Weights of a small GPT-style language model, trained from scratch on English Wikipedia.
Size: 12 layers, width 160, 2 heads of 64, MLP 448 SwiGLU, 6.19M parameters.
Each number is 128 + 24 x the weight over its row's rms, rounded and kept within 0 to 255. Layers, rows and columns count from 0. Numbers have three digits each. The size before them is the row's rms in percent of the matrix's.

# layer 4 MLP down (transposed), 448x160, rms 0.0734, rows 51-162, columns 40-79
098:186095141089122108113139085106109106095119135137155128092109158064124112128109154131123093141153139122126148132158131121
113:126111140118111117148168104119108121156161119149120097098145112078135093149112092136123145152157110121086071142158108121
101:107122140171137176087121150119117184126093131088102132123122097120084105164185116175144144153118118137123124156124161158
095:128103136101133114126052137125117121120139131115112157125105096115106088150101155113119077145088095130079154139118162127
100:106112127099103170122123169143157154123128165141125097151143165155164133111137128129151127141113186115113173123138112063
092:104101120146162112116152148086108155152112110127088096116125088158127094134122097111106096126112107117154113079067121145
100:062147115111142098076135125173161102049091103144133168152120117117128125111120155099156109171118105126112117096069152135
114:125144124130109133125125117149160084144152129124153131120112107146122115138136089138145144115137150111139139104094117153
103:137132160125095134106140070148158119121161184110077177107139158137123132127133139116141155135136124100102053108151089119
094:155085162159127178110179169129111139123126111147102159095110122168124176088126103155164086107143168141147117156172103131
101:087123126100133094105083171150137085096113145122123167114140080126090142081114138123153056130153132123123122116109149156
091:168158088126116104149096119097095182111087128122145118125177121127123132140122141104062141108119145160111169116131149121
103:068129149165085137145125135087118161177164146121122087119129105127089133122146133157120114069103123121138119158126080112
100:150159119183167172102144134151119137165141120116155101131091114117143136153154114155116125110073104116134139069135146145
088:096107154137118128143113093125175172116124162131152091143113153168129180105100123136139123105110125136139129153112136081
108:139117130137140112098100171105115117125101115166126090118125091163133150085104138106152110096128098167148143176106138098
134:119124134110121124150152127124108114130162105121142125148137099137148080132145153114131098117157137126149120139172160153
098:144127119123160113096105090145131151114122125145150124132113135087129084090145157100136124098127094099112094115126138122
103:184065108145108089107097125145125169129127130180114108108169129101099103153111160110144187143107123107124125175154110086
111:079119132145112118121118130147106110151115124149117142137135124135097119083085110115127107131132146138119103128137119084
087:156160162128139167119124163122115159135177099113107156086101140102164120140090073120084135123128142135122099128085092117
106:141161109126146121184091106112151114117138113114155143148169134184163134152177126116175144119133126153144139126139123128
090:102144130108082130140151083141138091115149077156108121149090165114134109147138119093152089129129087129139117124102140125
085:127129180092114141135144124119119139107134102108126103091107092114143083146111088092131128098166081119093097121163096106
089:149134117144165125142123088145112120133101165126111157154111132148143169084099175151119088141116178138170153131128119131
091:098112145081125105149140117149124132103123102125059114101105146112065116135113143108142109115123171113167163119120111162
103:129144156113097139125125125131131102131107135097190146098125094112114086131134131118121122125153103092095137179094148138
099:150147097100126127101074113119170114164097131134138155128109112084123136152129109131113106094124157130110146109119143109
104:206132170117128142145108099127161105129124108154099124125116092178145118104170142140140097135087120120144106116142142104
101:087166155093133127104157125118149143088172132108166146142104131129159147165129125115128137083125132134146099142126170129
109:125152119128156159120122138152124150112124175120109136151147108078106106140111140099122119128139114161164096090090090080
082:142068139155151187125120101132147190190134123138143133094128133118121136089139134151145132127118147117109144157078156092
089:144123064121115137138136129095084143161155169115126121116160126129169130122136158169144151105113197149169149148139149124
105:151079118094137149128135089131101147122161129141116160116135064127117119155105146097125106149151111110102119109118108099
094:096111166127112114121178145154136198134136112140096096110118098134115104129138150114097091134126112094156081084105127133
089:084128117141137119126118158139128170087150119120127148122139145074097127100121144110133110130146120135134133136102070089
103:112156141068102134149122157136136112094097182143088141117119131108126096137124113163122126133141105131116060164145138104
093:119126140110123141126113150138088137118127110146081145135093097160086108166174124096103136119135098146112130146077170106
109:127071151135129193110157116103158111123161083144143125113140126118066085145127105114155140107125090107079137091170120161
112:089105092137133125160107114134148110100109113129163120117125159127121091159120137090177131167149116127133175117175137133
093:111094123115164105110123124127175138053119122122118125158102126150128145114162159143152110111124128157111170119085138107
109:131104129119157113140145154111145127074102122164114110116164105154115145173153117139121161107094149132156112115132119127
099:130101109138109116123111085084134106104140130140092099108126141093123103134137098121110092106113166154107179118134135127
092:159115127128100124147131061120107136095185113106148122125116107132123140158151101098108130106205123120110107138152117115
108:094110131150110090136142146136153204152105166162110129175144135129127121147118109109118081093140139122116139146143160121
083:162097092127158071111122128095080139119108113114109140156131105117130103107104170106171108112128160153104175146152118120
096:151107113153102129159118118090126159155127123129117126136158156107139110150118130139064157094105159132121115168153125106
097:194106152067100149151112128134093128140141115163139063126168125083167133201119085168114145098134125148115123116137127123
121:160113130098126158111113134150119124150086106090158096130109172111109081126102119132130142129147139139076096161133116130
108:108117167134152120116148131085134145163135120073106151071145107164113150102122132154131125171097135105152136105139123160
096:120114140112123081145070135127136125113116122143093120130138101151136103056138158161135117104163122099137169120113152130
098:168122154155121150155134158142129107178126136103161122118148148140147153118131167146110148156126114158117140127149134122
084:168113091160152126145102109114117100150144151173129162126109127132131132122114124113122097111104122135148117062114172100
086:104174105149147180138171157164129117138154140082156106125137120132091096170165117165150131143121156116133118106145119157
102:100126130124116104092108152139108156072136139102129150132131138123143114084150126141109111080057115142147132129102138168
103:132116125153154153148104102149114110145153115155140112136105132091150126143156119096123147141149077124095118128143070104
099:134129149116142106106153134131104118119132104150101146145111141152136136094144174120142086086096105135095090136139161194
102:166121152132121129180152149133101111128118110109105121124114143123163115091125109119168146142098151134122144146107157151
095:077134134109123130126116138151158212120092151109146126140146150139140140144106122116140125108122119112138094160100136143
111:164127100100099133126134138155139145110141143123068154105190147143153125114115156151129095175140156129121113156164113111
108:159117128127096125167135143147127103148157162098165133166084139148177139120124125128101104157119094141169179115132125126
106:069126093132164121164129155134138168123119203115166135137133130146100122144154119151140136146134102143106125124150105150
112:126136138135115080113100118117109150124131110118125128170152177122117148134142174159114166106135123155104170148146109161
102:184090137082133164154159146149157120073087145142137150079102162155118132098158096132163100114105116155171129096119135130
088:063135138144125053109126081085131114141145119136152128113167088118153104088153123122147096144137121122115087177134119123
103:177106109084132107163161094129077093039167110117118152141122171164124135081110153127108139137139154124118121158158103153
084:076138144202116129119152177143109148119175127124123110120144109085145123143074131099165151095115116093105109119114149108
090:152110109106140176111101132096083144127126149155106154151134158091170112119105148136090147124126151131141141137150111092
103:168120112134185130098141130121149142143135144164075124108139118100132048153112108088156163123130111135127132131135147111
093:106124143120156137125079159154094108105098153109142122134102089130099154119130125057108139116149173154142117119120123115
089:091116143192126111133091150120160136136131134087126095132152134092109146113155129119126145096083165140139108094092108139
103:167165137177131155096077115171121154110127121129124142110125132127147125143137100112149149141095127113117183134140142118
104:111131143138126135061169156098111180124150095156124083118168119143147101133130140099116133157107108129155120167152149156
091:124121150123101148123121120141114097120172121138160101104111113071172104133139139114122150171136104115083107143165119149
097:155130098127120135191116160141130095193163140117136095133162139108116158094120165143116123145135143111165149145135099125
098:130125120141102113113128099135119157160109143118120131103140113119141135110149131123140099142170087111133175171166179120
101:174179093082130129149107130131141147099056103156134111172147123088143109168155142087143137172127120143160156135132131107
086:089159153143157160131117043180152208144151160115079137139113143121114094157138129148132136115141138151152177131121204133
097:143112141118089130127129187100121122150173126112117123138118095120129093140107158138115095096117156146107123124111127120
100:052115128127115118120120150146122113092125133130135110114112064160119115162102132120118159135122140107185150151121096124
099:092087114160143114109152160155112115135151103117149141090144107160094162107132179114181083115103161107155124117160143154
091:034136099135134103139100149163147117087107147142098123175143129130116085109138153110148147138134184106171185141153146156
103:084140157173125133120136145127119163134176139128111123113084139124115102141156131132128121156093102116118116086125147116
081:147099130113124104122118096119118138121092110164108145149153115123133114160111121122144130132160112105102150123110103152
099:090145144130131116064129101123099136112080122139134154112112090117168144147149141152150098152129157122145133115140144131
117:061146153182111162110119196142098067135099132145148148136123126133087138133115114160143139106130154101113104078149156123
100:145101128137135133121099131112118139168129114124066093103127141132127138119153167142112108148141090141161115107160112141
097:105116141145144103151133135162137126136096069143071144104165115144121132120123155154167124098130137120122155189158144146
105:121098152036091106128126123119152130154165115123108116083080099148175074123122136115134141100162130117145113111148153140
114:075168100121156144114140138101156138144116163086117137149104146139081168115130133141147125167138164109149161140103156177
083:079103103130153121121120154098149148133126100139142136125124145137112139100143126095138140112162140130116111123118111174
101:164125114115122165126158150121100107141191142116130119121106097134115101108159148111088101098198113174144081130138122118
099:177108152114110128091123099158127104168155086134148096114106111171149141118122111116091120114156119126137107161116106126
093:100151162159100126154122147096108171173137159147091147111110108140080129141167149129111103096128100112137105143127102127
104:120111126144141147074091149120121150132153097117123103150156142123132108113147108123107130120142148115182138125137164112
091:079158108116108157160137137123146147135138122130197119124166114088160155114114106101128116157154116123184102125123136171
105:158120113085153137159119123159138103162146124124122135131129124109117099120128107115073157153111068150128146121114144135
089:181088138140126146142146121136157145181119145098143109120128138133107137137085162126165078124080189112136137121116132124
102:086144134115121118135147092158120142152139108157155131078151096121106087126120144130118126150123148147142136115122112084
097:188135142116140152121086114101134137151106133138106152121165125149122110075080105118139125129119134114157147154120088106
095:100119150149136140148110144117143128147109125160114119131159108107123116150104133142110098139113106164149155128113122078
099:095125101165157116143193165125134146141093141098120114112152137093144128132155074132122151116157152108157137166144136095
121:149104145137120141119154152170150113160160112131137130071085120124138162119074107112141143129143064100105118132139130157
090:097100118123128096133131095133116103099134104121131150140130141125135097166121158129129073121109164140175098118138113156
095:091129114100120118134120123134094118084113088123092115098133102141098147118103150098111129161105111118162115128140120122
104:108087079117116111139134145138141136150122124135100152106106139116117120125073116143146120115136154107114114166102130112
116:156124143107134118138120155133136109142110135128125134130165108123126126097103110088142085114129125120117140115135125125
100:108117090122131182113113141125112124082078119126111143125121112147110157120129134094068131094118157143163137104153112091
101:171156163109146119086141107107153123134152117077145146111083111094146117109177114142091113103158143119110143121138154089
099:089134116129097124133163081142139114112126162151149128127151106166116136142095097166084098148150191108156122145141108134
100:131108150093097101146123128157133103101172134180141109093116114121131149098162087131118163136100110135094143127118118146
098:170133143135133133102153118124127092118109099143097121130135148102149161110106135132109122091083118126112110108143125133
# layer 4 MLP gate, 448x160, rms 0.0827, rows 52-162, columns 40-79
102:118125101103193154120110142112093135162130145111146078089106151133127154160134107142096159105146138147118109108099168089
100:121098177160160129116129157093117145092118108103146109131113093119112137192126092144121135102141137135117134143117080141
092:118133121128117134151157133100133092134132133121129172115132152135085165108149130092115131100113112144103122133104104139
098:137141122189131112138093100155149094093133116130144109116153144135118100095131121155115146137131113127122125136077140123
089:158138085088120129146109099210107116073145143108155127165153138082107137161128112106124137168140147087111118152138134117
107:144122131138134115138104148111097075117129146167145124132161145160122121130135117130105089049136169153109142124100147140
114:127129143151213100120152125128116192105116161133146118122127138125137159136108143141177109116117099135188070121125119080
098:061130113134173121089136149125115136163151141125141126121097100058139108144128145097135099094145162114167204130152128107
097:128130105167108107151146066124179111098146120109041093157133100147129098170124125096117130151137154102154112140090144126
093:126126128121143125145132129110153160093139129154084149133160152133103113137109138137122062119132138127116159111156124186
093:120130146102114126092123144129145106140144157123122106109183100148107130087131098156131132152138116120129102103116116126
100:139093103102096163136137123154115154090145160162141143104098142128088098109126145093128149121167112089187159093118157166
102:141117086158123168134125122098137122103123126123081072131102104128114114156113095121123152128145128122149170118132132158
101:176120132100108139138106107125110156130109115143165128165151167140143143156134131125108170117133139124126175121155118140
100:097149131143132121140159147107160114149138128121131139114161129147151115134070149163135119158180098158136120163134138152
103:116112125162141147110160128119154120151124120125148126099150122142127076069098157118143119124142116117093106143101115104
098:113110181163108131143109145139158106125121134123123112131145137145143164137145091131179125126161162121117139163119140126
101:103116111124142128137132151129159087140146151064124137144139131122140114138157155139114081162160147141179081115136129105
107:116173187162151136133112126123131139135105151132124144152115118162105119117093137094105140126122135138110159087123121126
091:132083128140106090108144109152088109086105125151136121131112131099095151141145158109147139130129136063164152149158157115
103:094175117113118156146175148107171091154117139099139154123130111157172140166135165115135136111143157109132126136143095168
090:136122113118126123168112098133175131144152109138130117130147146146108113144139145127117119173122097108173164088163149198
094:147164163142120139067156138120119143132129090139117176123103100141145153140133135132125112130086153093146116103153105127
098:140111108123123130103145160119128150129150142105142122152126121127139102148119069098114139106110127119125118097124145144
091:134130134146108172117115133121152115156143161145129143143174116148176096096176115118107132129134132099135143131136125139
094:136127183120110150153127130129162129136103132099112133092128135161139127147140159099108136141111117121094109179093136127
089:105107099113144100108105144114191107174131115141138110119125119064099141157130122107126126123114158126107151142121133112
096:148136138165057111139094132157148141106161160128141131109126120108104098100082156159147138134112155122139090118110137145
111:133143133091101118142155152098184105077179122128147107095124167133147135126136119131102096143101133152077117107106121143
101:109103088127149140112128161135113083133087140086162107130113122119131099112117105145100189136142135127121117155131159129
086:147070105148146166139115096130174162139108094126148117087133137110120136094152144122145137134147158107134154143106148105
088:136124089138135161133139134123073104134165150085156118121160145135186119091173150124127154143138098153173118154109147141
104:118106108126166127092136114139154180110159133110115141110093077123076123127099121135150136110144135140136109174123104117
089:128083081136168171152102123120120089130147129108188105109148183140136148134105090134134144115141129156112141148138124107
104:124104092140140123107102152140128132116164144130115103063144136088135093092146136111120080118123127121139135106104095138
103:131140111105103130157145144143135130134129154132127139124129121100094138109132146117141131149126115146121079122121162128
099:105133147068169154090127164158123146177143126144115146080079107155115141124132123106126116136136155123138131125126104136
104:147130149155141121123128143108133140116149112135091153141146096125119090107131158129110155095125090131083100139099135146
106:099116047170144140117118187121123094129115117137136116144131099116134068139154140121122094131102130132095153148171135158
094:114130091166123116129143132121124129177140132152150188103167103070102114131162149126158126185126126106102064171169141149
104:142133118102107105116151129098159142102118132138121138134115117067160136153109116103095122146171160113117087116097139106
104:118143136172185122094140153139099129151133136074143098116123131112127120165122147134096108109119161113131155157166100086
095:114101138132113149145160122110128165093161167168155098134110150159099173138119135130141130109214121118117115085118123141
104:110136067164139105139120150144147147136166120127088114110143099116099105079143123156148115155141136150108155154141081137
102:154135145136114186137137071161155136114132144124146120159125127098145151120160125143119157131155161051146147088145147124
095:134151179095144134123126157144093102109114095105142113151165145073118135140122133119132166106135147141131086169100118116
099:132187158155126105107118116165158141111110126089107162165125110103109108094078161118115112191092122102134149114114115144
117:081140115137152129094184142135132160140119172172095101055098137130096131125106127161137141148178130118131123112097120114
114:084158127126130137085151125144087146124145152161128123143141161141086119106127148128113125124162134158121110110110146091
097:087119103130127136150146163104105136109107155133148125139119098136112123183077118122099170108125141103123142116152162187
090:111096083128179089127156170109118141146136117158118142094154112146151140154136078121120157104130142102112139129096097155
092:136121191082101108095106085136114119103123129115142145107139107137128133140089140095098143136148115067135134116114107164
089:204138137126120115178132117113112156132138135125153177105132105151116085153117141129094108151101128182082117132110091131
102:107135083135114122142119171152145124124130155105091113157129138129142134114136106112154131123163120126119137105118162152
111:105123135174132158104142161066119100158115101123150081137120145093164097114126108155167127113147130111132105107110098145
097:120123133109158098125191077118154153088143166119103178142123121115128142188136119129117144106158142091140087124082087136
099:138127122176131093144132120118150079097120129093099152096159103109142111170134080118142113152096120120100147160120108141
089:131112138085131106135136151137152133125113125139136130134142155157123189132114077139137115129111123149150086152089093169
103:093139116101128127125135148096092138105132172109155126101111099136110158158122129128135169145152085127127177137072110102
106:145141137101126162125133112126122081100141150102164077156138146156126131136138146139135084141134148149143161086158108124
103:094137082118115114128147138123126156159110134089140090058123150117101103124115095124133097147116137163165063109089134108
096:124112107108148096152165158108167121137126164118153101135141139109120126103142148133127118136108103097114125160127174102
092:099151147139131141100123156132099097128151151145182092135116107091104143161118175137098156116165126130092094128128110132
094:133128152115142089091113095092135121137125113109149133133147129105120107128118119103136134129139144124142079162131088090
113:116138122203141113116093108121127106122119152129108139134137114103173198141111121111166147120127143080125107139120116120
097:108121067158138134146126127141096143148160117102137095132113127075107138145076152055138133130114118126163152089154143143
085:144155133146132074161130129163141120127120136141159117090153130173087128096111102134129129133118117098111096110148167138
095:145132090132106118138143112161121151131115151116115171172098169108124148157119130114109101140130141096149149057123119133
089:120142085119103125153170119114186071115167103126111128112151144104136157102133181172176155189118086110143141157151126140
092:113125151135125120180115112128147125100119137137143098113135142151140155176150126098186155129091133102127136060126120134
104:105161135082154127150167120094105100133142123117168128115096151135100148118133134149150131141153101128137095134135103158
105:131139131146149129165127109138113126130143159161121149106136074125102166161090117140157131141148145128137129117113132140
085:115127122179120120098141168123101118096119122154143153129154084121148132103161126141153140134161129072083166145163108140
092:146123160106146134127123155131115079111118139159091067127130102120122132108153154133120125118129129100089124153103142097
091:146139093151121110150105113104126133140124122126160154117119104140136148112115161142117101182152138087178148120146146137
097:152125152141099126142123108137158122052133112124096142102089135131118125165130092141133122120130151128120139132069195083
087:154136119101089121113131171098092087094100123128139108119159144145116154119111117112112136160103121102131096111133054126
105:121128122096146111122103155116091139114162132148118176129123117116115124139143109097113154116111141124130104134147078135
095:129135184114097129117110124125085149076149124156125153142118095115118125128103096140159102131093134107176090085127121120
101:097086129115122157147132180138147140116131107123095133117145151142118131120087128145198090122131139130149130151113138153
096:126129109135132127136140190167137141143099141162133104154110097118141084112137116134146140126116140101140172116136129158
100:113114145129131114136123124121112135117122140145083140123112128110087157159108166136156103185130109165114175114134115118
086:140105125068124114132116110132094107088095107116146124124146182186151116189141114116139155145099135112106184141143113153
095:125138081118085142119149108086127138082165107063162093121137143157166119114161089125141100118120092136113123138154152165
113:103155125141151116088111128143084127131102175101138102144138123106092157135098077122132092135126156119141100093158127132
088:142081129139122144143135119126135104149122163120098096089125162145120148141137143130129128123134099127138133138146094113
100:115125091136137132086098160146145094147100137088101170134188120159110123119082130119163149106160127130136171208117117106
107:130127121164155170123143119165129151158176160124129087095124134103137131104095145127146146172123123159103081165076134071
110:105135123146124137158131125123141149090143182150112159152125127079118163094150149141138128129143116098134129125149127074
089:154091118120110136105127151123129147099163109127122149120104121096131153092158124108147133134174125129103123104112112154
107:142105161116108138051119160145111134138126146141131124098158167115148150098151130121117117134172121183171090126116121098
102:139117100144125174105182110218111109118134138111097141120126130119127115114119153143092163166106134113146098160112148130
083:127148175150101105149132127123121145148104182170085127150155120161092167160133137111149132098118096078132118116132113125
102:108147110091136091118167112113150121107131133145119114094140158131104142117146187127124133125101114114127112123122085126
088:138132149103115078174154058154152122106130143127092129105106118092108142114142145086141182175120125133098134144150095069
098:103133122162107156145117139080124196121152108156090166145123150127119082099095172105135091109150125115100126116138083186
084:154081139139130144151118116146157163168129131089144093117127145146101133145088158128144101126096210102123148150094110146
095:134145093126149139088134173094123098103155121068113148142132146111134142110139128119086143130134125151112086126101173165
106:126184136149169094135099111131113179138130131121115169119143117103120138115103123115114079100079158119134089152099115124
111:133159121149118082138122111142107117129135151078103137123107136129165142147122137138120048154132139090123097120137159155
099:135138067148169114134124088111139099122150127117153100076118143104126129121091128106132119115127131151150090123131128161
114:123148164187142108116109109163161140102132149104132122123150101118137169125090118120126156181120088104121132129112192104
092:115134147124156096126167113149110110113163106122118124148102150119154083152103156138133099126119141158154071095144099163
097:139109119118134117090140152094171105140131122098080137098127123115145094072181096094113114154098124127133142147105110137
090:117141087133197100149156142167148100156104082129092173113110130089110127143120134130129121118135139098073133124144134142
107:127103135140123137121149115125124136161113136121139125062135143104120131082106149087162114083131140132138083125120118091
098:122157122170131086144144126102180145118140140151113128116132087138131114162120123155098125109119126147102092126148111163
105:115138144120110138163124167112154119147110140170084078102134119128100072059106120114111083116151167136129108180110099114
107:142137082123143134147082162116153083118130117105129104111157141144125077143107108126115114137113138164131090120070128127
104:134137121111144147120169174085104112126114162113158069143128128153110080122137131112094114116146149140135140127109135138
107:122149125116128136133141144125103129137127159134126111112152107154154119154132102139201141159150108102162134109135152088
# layer 4 MLP up, 448x160, rms 0.0806, rows 52-162, columns 40-79
106:181117100111130110166109092172161143131112112098090121155114102154161106113121079120145125122106143120112152134127169143
094:165116101092128111099133151130155130133092140075107144100140153100132142135089116122103134188086166168147146128132111110
092:120163109102130098120151119099147141142091112134141123114143156141150098119151128115118121144123175112135116112171141142
097:153133116125107111163138092161123112136125113137192179121116129130127150143152183177168106176120126125115087119112106142
090:127172104139099123113160137112075160128151129136123134150158123117111154120165137095158141145103153150107094145164112126
098:118171104172143131164101114146134161151130140093134077101119122135120108151125089164097129124141117095122158105207163154
107:125122149124170119133164132149116117094129129128107089116138122111143126134137138084106145127096086118149141142123131131
098:161124117118101100180162096123162135137166153164128163134152103143166159105147154127182150144128121079133136137134089134
092:109139098136133132178076130147118144147098160126100129162130142095128127102119156138097145138134131150098143125115105128
099:103129108104127140084139187211141085142117120113131128128095125157147126109111110144148122179129139106116107106084164152
094:153128128108125096122086123074153146167152120135117117127139132140118124103122080146132122164130116123117183136114151127
092:114134122139096127167113090167171150115112086109106172152114104128142120170119105082133113148142155089115122141120113154
103:134126104136117124134133176138131132149087126140192168146165114125105166161098187154136132164138129152088125097115154129
090:137146104131138114118117149124099106140125093121120153129163079088145081144170127123126141163133140130104131118146136176
098:127175156108144164122099113149094106149136173150160091095145131130115111109105113168146106113123118143161096125140125075
118:104146149112134133112134124129102112098162116117184157150115090076118102118152145115122101173153138109152108135141140154
093:131164136128146143105162134114101100162091131160135100106110102142159151159135126126133156155146100115140113157132097124
100:139118110157108132159114136107159097110140196149114123115168142109096093116168182106135104166140104155134108133117111090
107:132155123133109132095117134167125145175103143113124170124146092160148117110107082114087139144124128102128146150123153092
090:162108104111129079173124107126144131157127146140130113161187118109107104125160168125128064117122122122140113129144128160
104:144151168125131119122146142103155113135127111132114182139143125116077128113114132159132098123146147162078159120128103096
083:108128126164191117080113147106139139143098146102139151122143105128120110109116119152136163104125158133106171166145085108
083:095129116155159138165135118168133132141109151159157155110124137128123129129107172105113117170102171125183127123139128111
094:153142155136125133128100149138143131103155147169119121136120064148125152142155092113113154080119127104134091128120166135
090:115134091156110144119122144125125079123114148156129151149145141160151122148155105193103154176136101145077116190144134128
100:119139117147113139080134186118091106106113170132129100139123113107070138135110093178107127125149096112095149115159110114
105:115123066118156144123156163118107082119176140097109096099146133107132152107108192108132083153145113159082127131095117120
097:097146113168124106096133097114100121122173197125180136103086147139154126156149131072139144083124145141121167135107143120
091:134063104153124156146117156143124143141103118112135109118146130105119125092143171095160114133159113135158122129126090120
110:153147156144095187118090107164169146123131121104132152090149105114143111130158152095063131137130128105127129150115119135
102:080196142153153114097155137148119118142129176127088144120133102103085117124103128094140123134126125111125110124124117104
093:132146129170123093127104173187157074148091118097117086122152129159108091063143142138122087160123100144113108144095107132
102:119109111141120107133158124116164114172119127136127113129135117135169112136125128123163105166124106126148155158131131126
099:155105100073117148138115109089121091098131104140147100157129157155140109114159097152094164132130165144130179155115108146
096:163164165114129065096139125100131106130081092117092120136164130139152122152140125159137113138082110122142129175140107144
105:118165157116121084112121134159154128142121149092114147126154094155141114125123079164109136123143103133130120157115132141
090:146172177121140107100163119107115166123144121074121112149105143112123146134153133126157126154100089121121115096207109150
107:133120126142132120091125125123157094122066084158102149122108177138126147161102119143134077146167174084142132085103121134
109:135146100151106145164135130092118113079129105150111138139147143174115113112123147146145104106182146126146104129179124103
101:125166109124104123119144108117133126133125149084179138128132125141132151118127126168123134162128084138099087136144125148
106:127106116105093103144112123115135065048106114124064097137124151130145127129145123138123147166132126116121135193116111095
096:114119091152122114103169103139121125162128090170113111156098111147168150103146127130130130117147177103156167141105150124
098:104170138150146146088103154136138122113147145125103128102102132032145108116137166092137118116098070126121141126141110136
105:123158144118136149119101163100169176150106136121141123149112122139164081146134100120095118108124131119129142126149100133
090:132157150126115161138126120168146151115137147149129107116154147127144133131169077156104148145134058122126093124103145125
093:140095119079132131114148130128135111115128131125106118140143121147118059100142108111140117140165164137137145136145179161
101:139125163147135119124088114162110128074102127103117145118112164119095087109126178106142100172116131110153186130150146128
123:099144119098133127124144176140112162160134156137126104105111145094097144135081159146119166158149121111132137105112088141
110:126153108089135109091125080149121119156143111118149072137136127117120131105142121135116113153110138133104156126111134097
097:118136114154124100126141132094124134133145149132106120150127184086104131144135150087098128090111118137162124139092102143
100:129106104112137115151096151142127130159141160137127128102120167129125109120150119130174109138119120116116168101154145151
092:101128112107104110120155147151111127133122092111169082096124099117168110137164145136127143133111128098119123109157120135
085:120119150155124136088157122116142170084110112144127127123087157096149140128103098089088122117152120146133107172102087126
100:117140172106130106120151120172143109136086143150127144124149112169138102123100090148103142080101160132139132103161150151
097:132148094167095083147141124092137164106137111110116109135086153105136128103135113118182102124141143102155186153152113164
094:139097136164139128115131128138135137139137049115148133142117164111096126128123132121113134161127119214138127129094118080
099:151162171146151127190172135121162123154088137153126139098160106136158070108129143133152147128113139143097115128104148114
100:107112143141120093090105140126101087159119123063129109107129108134122147132127172130147099120131165112124093138116130134
105:114162111094086174159138148113137121094154154129102113106113130128138144093139174162155132198116086119120125122122119122
105:140103165136108074135094110152131159122102138119129123143192127140117140112143193100128107146144144144159137128136140121
104:122154138069108123104163143140117116140056124132166112146142098118178098172156125133105121110135145063150108176148096174
099:130162197123104083130100126188102142100103136130123113141136162112114139140140165104139100096122106104142111109097128144
101:160086170120117134129123121161101156113147144151194106138118145110100118095138137099128134110144135155174074112092151146
099:105140099152153167140181121185136139103158115152123151092142118122120136124144162120105080112146133144105127116099148138
101:132151140134131187073101103097130170149087161116144119116147179113142136119169097113144141087095115135125131155110060115
091:185125135120101117110137117116160112135087141101157152130140172162133167120136120178121111123127136143155128156129125084
088:183140124110085138139113108107107146172128107120150133128129141160124124099113119143133185127147100146138129127167175107
100:144101138135175102128128160094158130139137119122108131167119138138148174170099098097075126133142159135130122112127139106
087:147173133113108124141098114120130073178151135139092094120115150161153112103143117137104151135166134136110128138165139152
089:113157124065127103094171108088134150160146126104125155133136115124153163130133148118128117135161051118155124119134138123
108:120144102091144135182130103131130141142119128110201146102125178129126134135129118138156190159124100133114117154134123121
102:150092136057087123120124100129101133059146138163114139145112137089121144153111086141127147147152129146128132154125121105
100:106150173180116127149155095153130115116137182123110150125151109110112081137101114113163117103120135082150129133130132106
094:133144188089116090128165133148107108123148091180111139148094162102140136121109121099132110130148120136109095152120120078
096:092107138132090139102178109106117193161169153129122143110134117142127100080108133131125101141115104159109123150150163149
099:139106133115124136136121101173147102115131146099118098093108138113115163160034132123087126096131153134127088109081134106
088:111111119160181164121133121074081083153151086138142178186135141117144107135166150115132149120082110121075097172133112133
098:117164172111155128094143059159149156119108158122111134126109116134081189092143137129113126140141107077133107108126166118
095:136139138143125164130176113124155157160121110110111135143152175080094117101120169124150098135119105158108108154100126162
100:138102147144130140143132158053118140114106159132149107133121134162141098094096086123100142115142137124134127111130099128
093:127123131141141142104158184113140139201144158143152113095115143128125121107112092123128177120129125172126135135105162117
106:141121099077158130137136120129161094140185126135141061162141138121123103101119188139126141106146135127139133170141130165
087:125153116123144134134127131136135132112131080100156119133111119125165128098147114122129099133115163159168114147156162129
098:113121126166140136148105131125144134152166096133146169081108152118106150136140114099050129106101159159134105161098114116
121:138122149145111128146086151135144137107110104110124112124128101151127121134092088177137154081170178155136151145094175120
103:107113172131130116104131124134113147118145129109097134070123106140099153131093152117130072119141121124126114118143122135
101:109155125127144106133158170099105156148124120138137108100131099133146086076146147090110085071151150122144141104123183129
102:107123075146102119103093136099107089103155102057146113146094151121154123147143129141117126134118108132127145111130129174
106:142139108138150144153142113174126138125168141117126070106109134165071138091113182173149103146162151160061137148109167098
093:072147135139117102117128139142172123102145175101112129098129105111142096107125141121142098152115117105156121143158138107
090:114165161136142111132116123098133090109121156111127126125167141110174176155149115103154118107094134131122127130126088140
097:124114097107133092125157151093126103119118123122126122139120109156102092152144145145141124107134177078156158096175183135
100:101156105115125146131105161117155123122144155163103135082104110141123094123108112121104090141121144173159124142119132132
101:149133136140114123090129129117146104083135106168131161158169137147131135133127199119141156143109147113126129147172099145
090:136121106119097096123107117110128140133110138167126128079087145159114111144153105142101170114118107144118098143100108088
103:114165156120153091093127161117126107113116121119118122150141117149176095152152105111095084096133125084148120094174150145
096:110142135181114119078142154160121166152158134113171141134140084114105099115081125111110106138141133127173166143118149079
105:141117110120099099137149104143158092102117152106098135147150154142208183121118127137102153144108132094103149130138145129
103:134135157137119112179134137127158134124149140117128104124125097147103109155138111123139101140140117128126125119103124129
100:118167127121122091158185126117137102154086123145125153128097139096116145137135147138127177133125125146099146124113132116
099:123119114105133108131110126086117177117181112136110141148146105117115147120107180167165126144137121120134141125138116146
113:117128129123138157111111137153138141105122123178146161143120109176122122143100097130102124129111123109087126092142157172
099:127149099108149128101116146113107121155115174153108124082123106113076164106139142129123108130096126103144136126084144123
100:115098074131137132112133145087110111132135159139140119173141133108123094134118135154077148139134164135111153115097113118
103:144115102116121167106160161107123143158137147143148087120110094139148162146167076161157118096165155139129129150113149149
110:137160130154147140119086141149118106128106165183084167117126149136127145096155198110154133131176108115126124144141121134
093:144138176124158162136120093139126134121104110114154132184162116131143154179126111108140170127127116126128094098121132171
097:116144148147116094135112092119123137114139128167145181147135124115141161127123148139128144137140135121095145118157129136
103:138145127143084161147109159142149113148115134159109102098159137133183091081125104111185138108122094109143115154149155131
100:153139156140109141105134127137155146183124156140104125141134103153106104076147179133077094102147151131120131093133121138
097:139084154103133142136090097121118168155147160136158141113131116140083147106136142127129112186146132119155170100145133104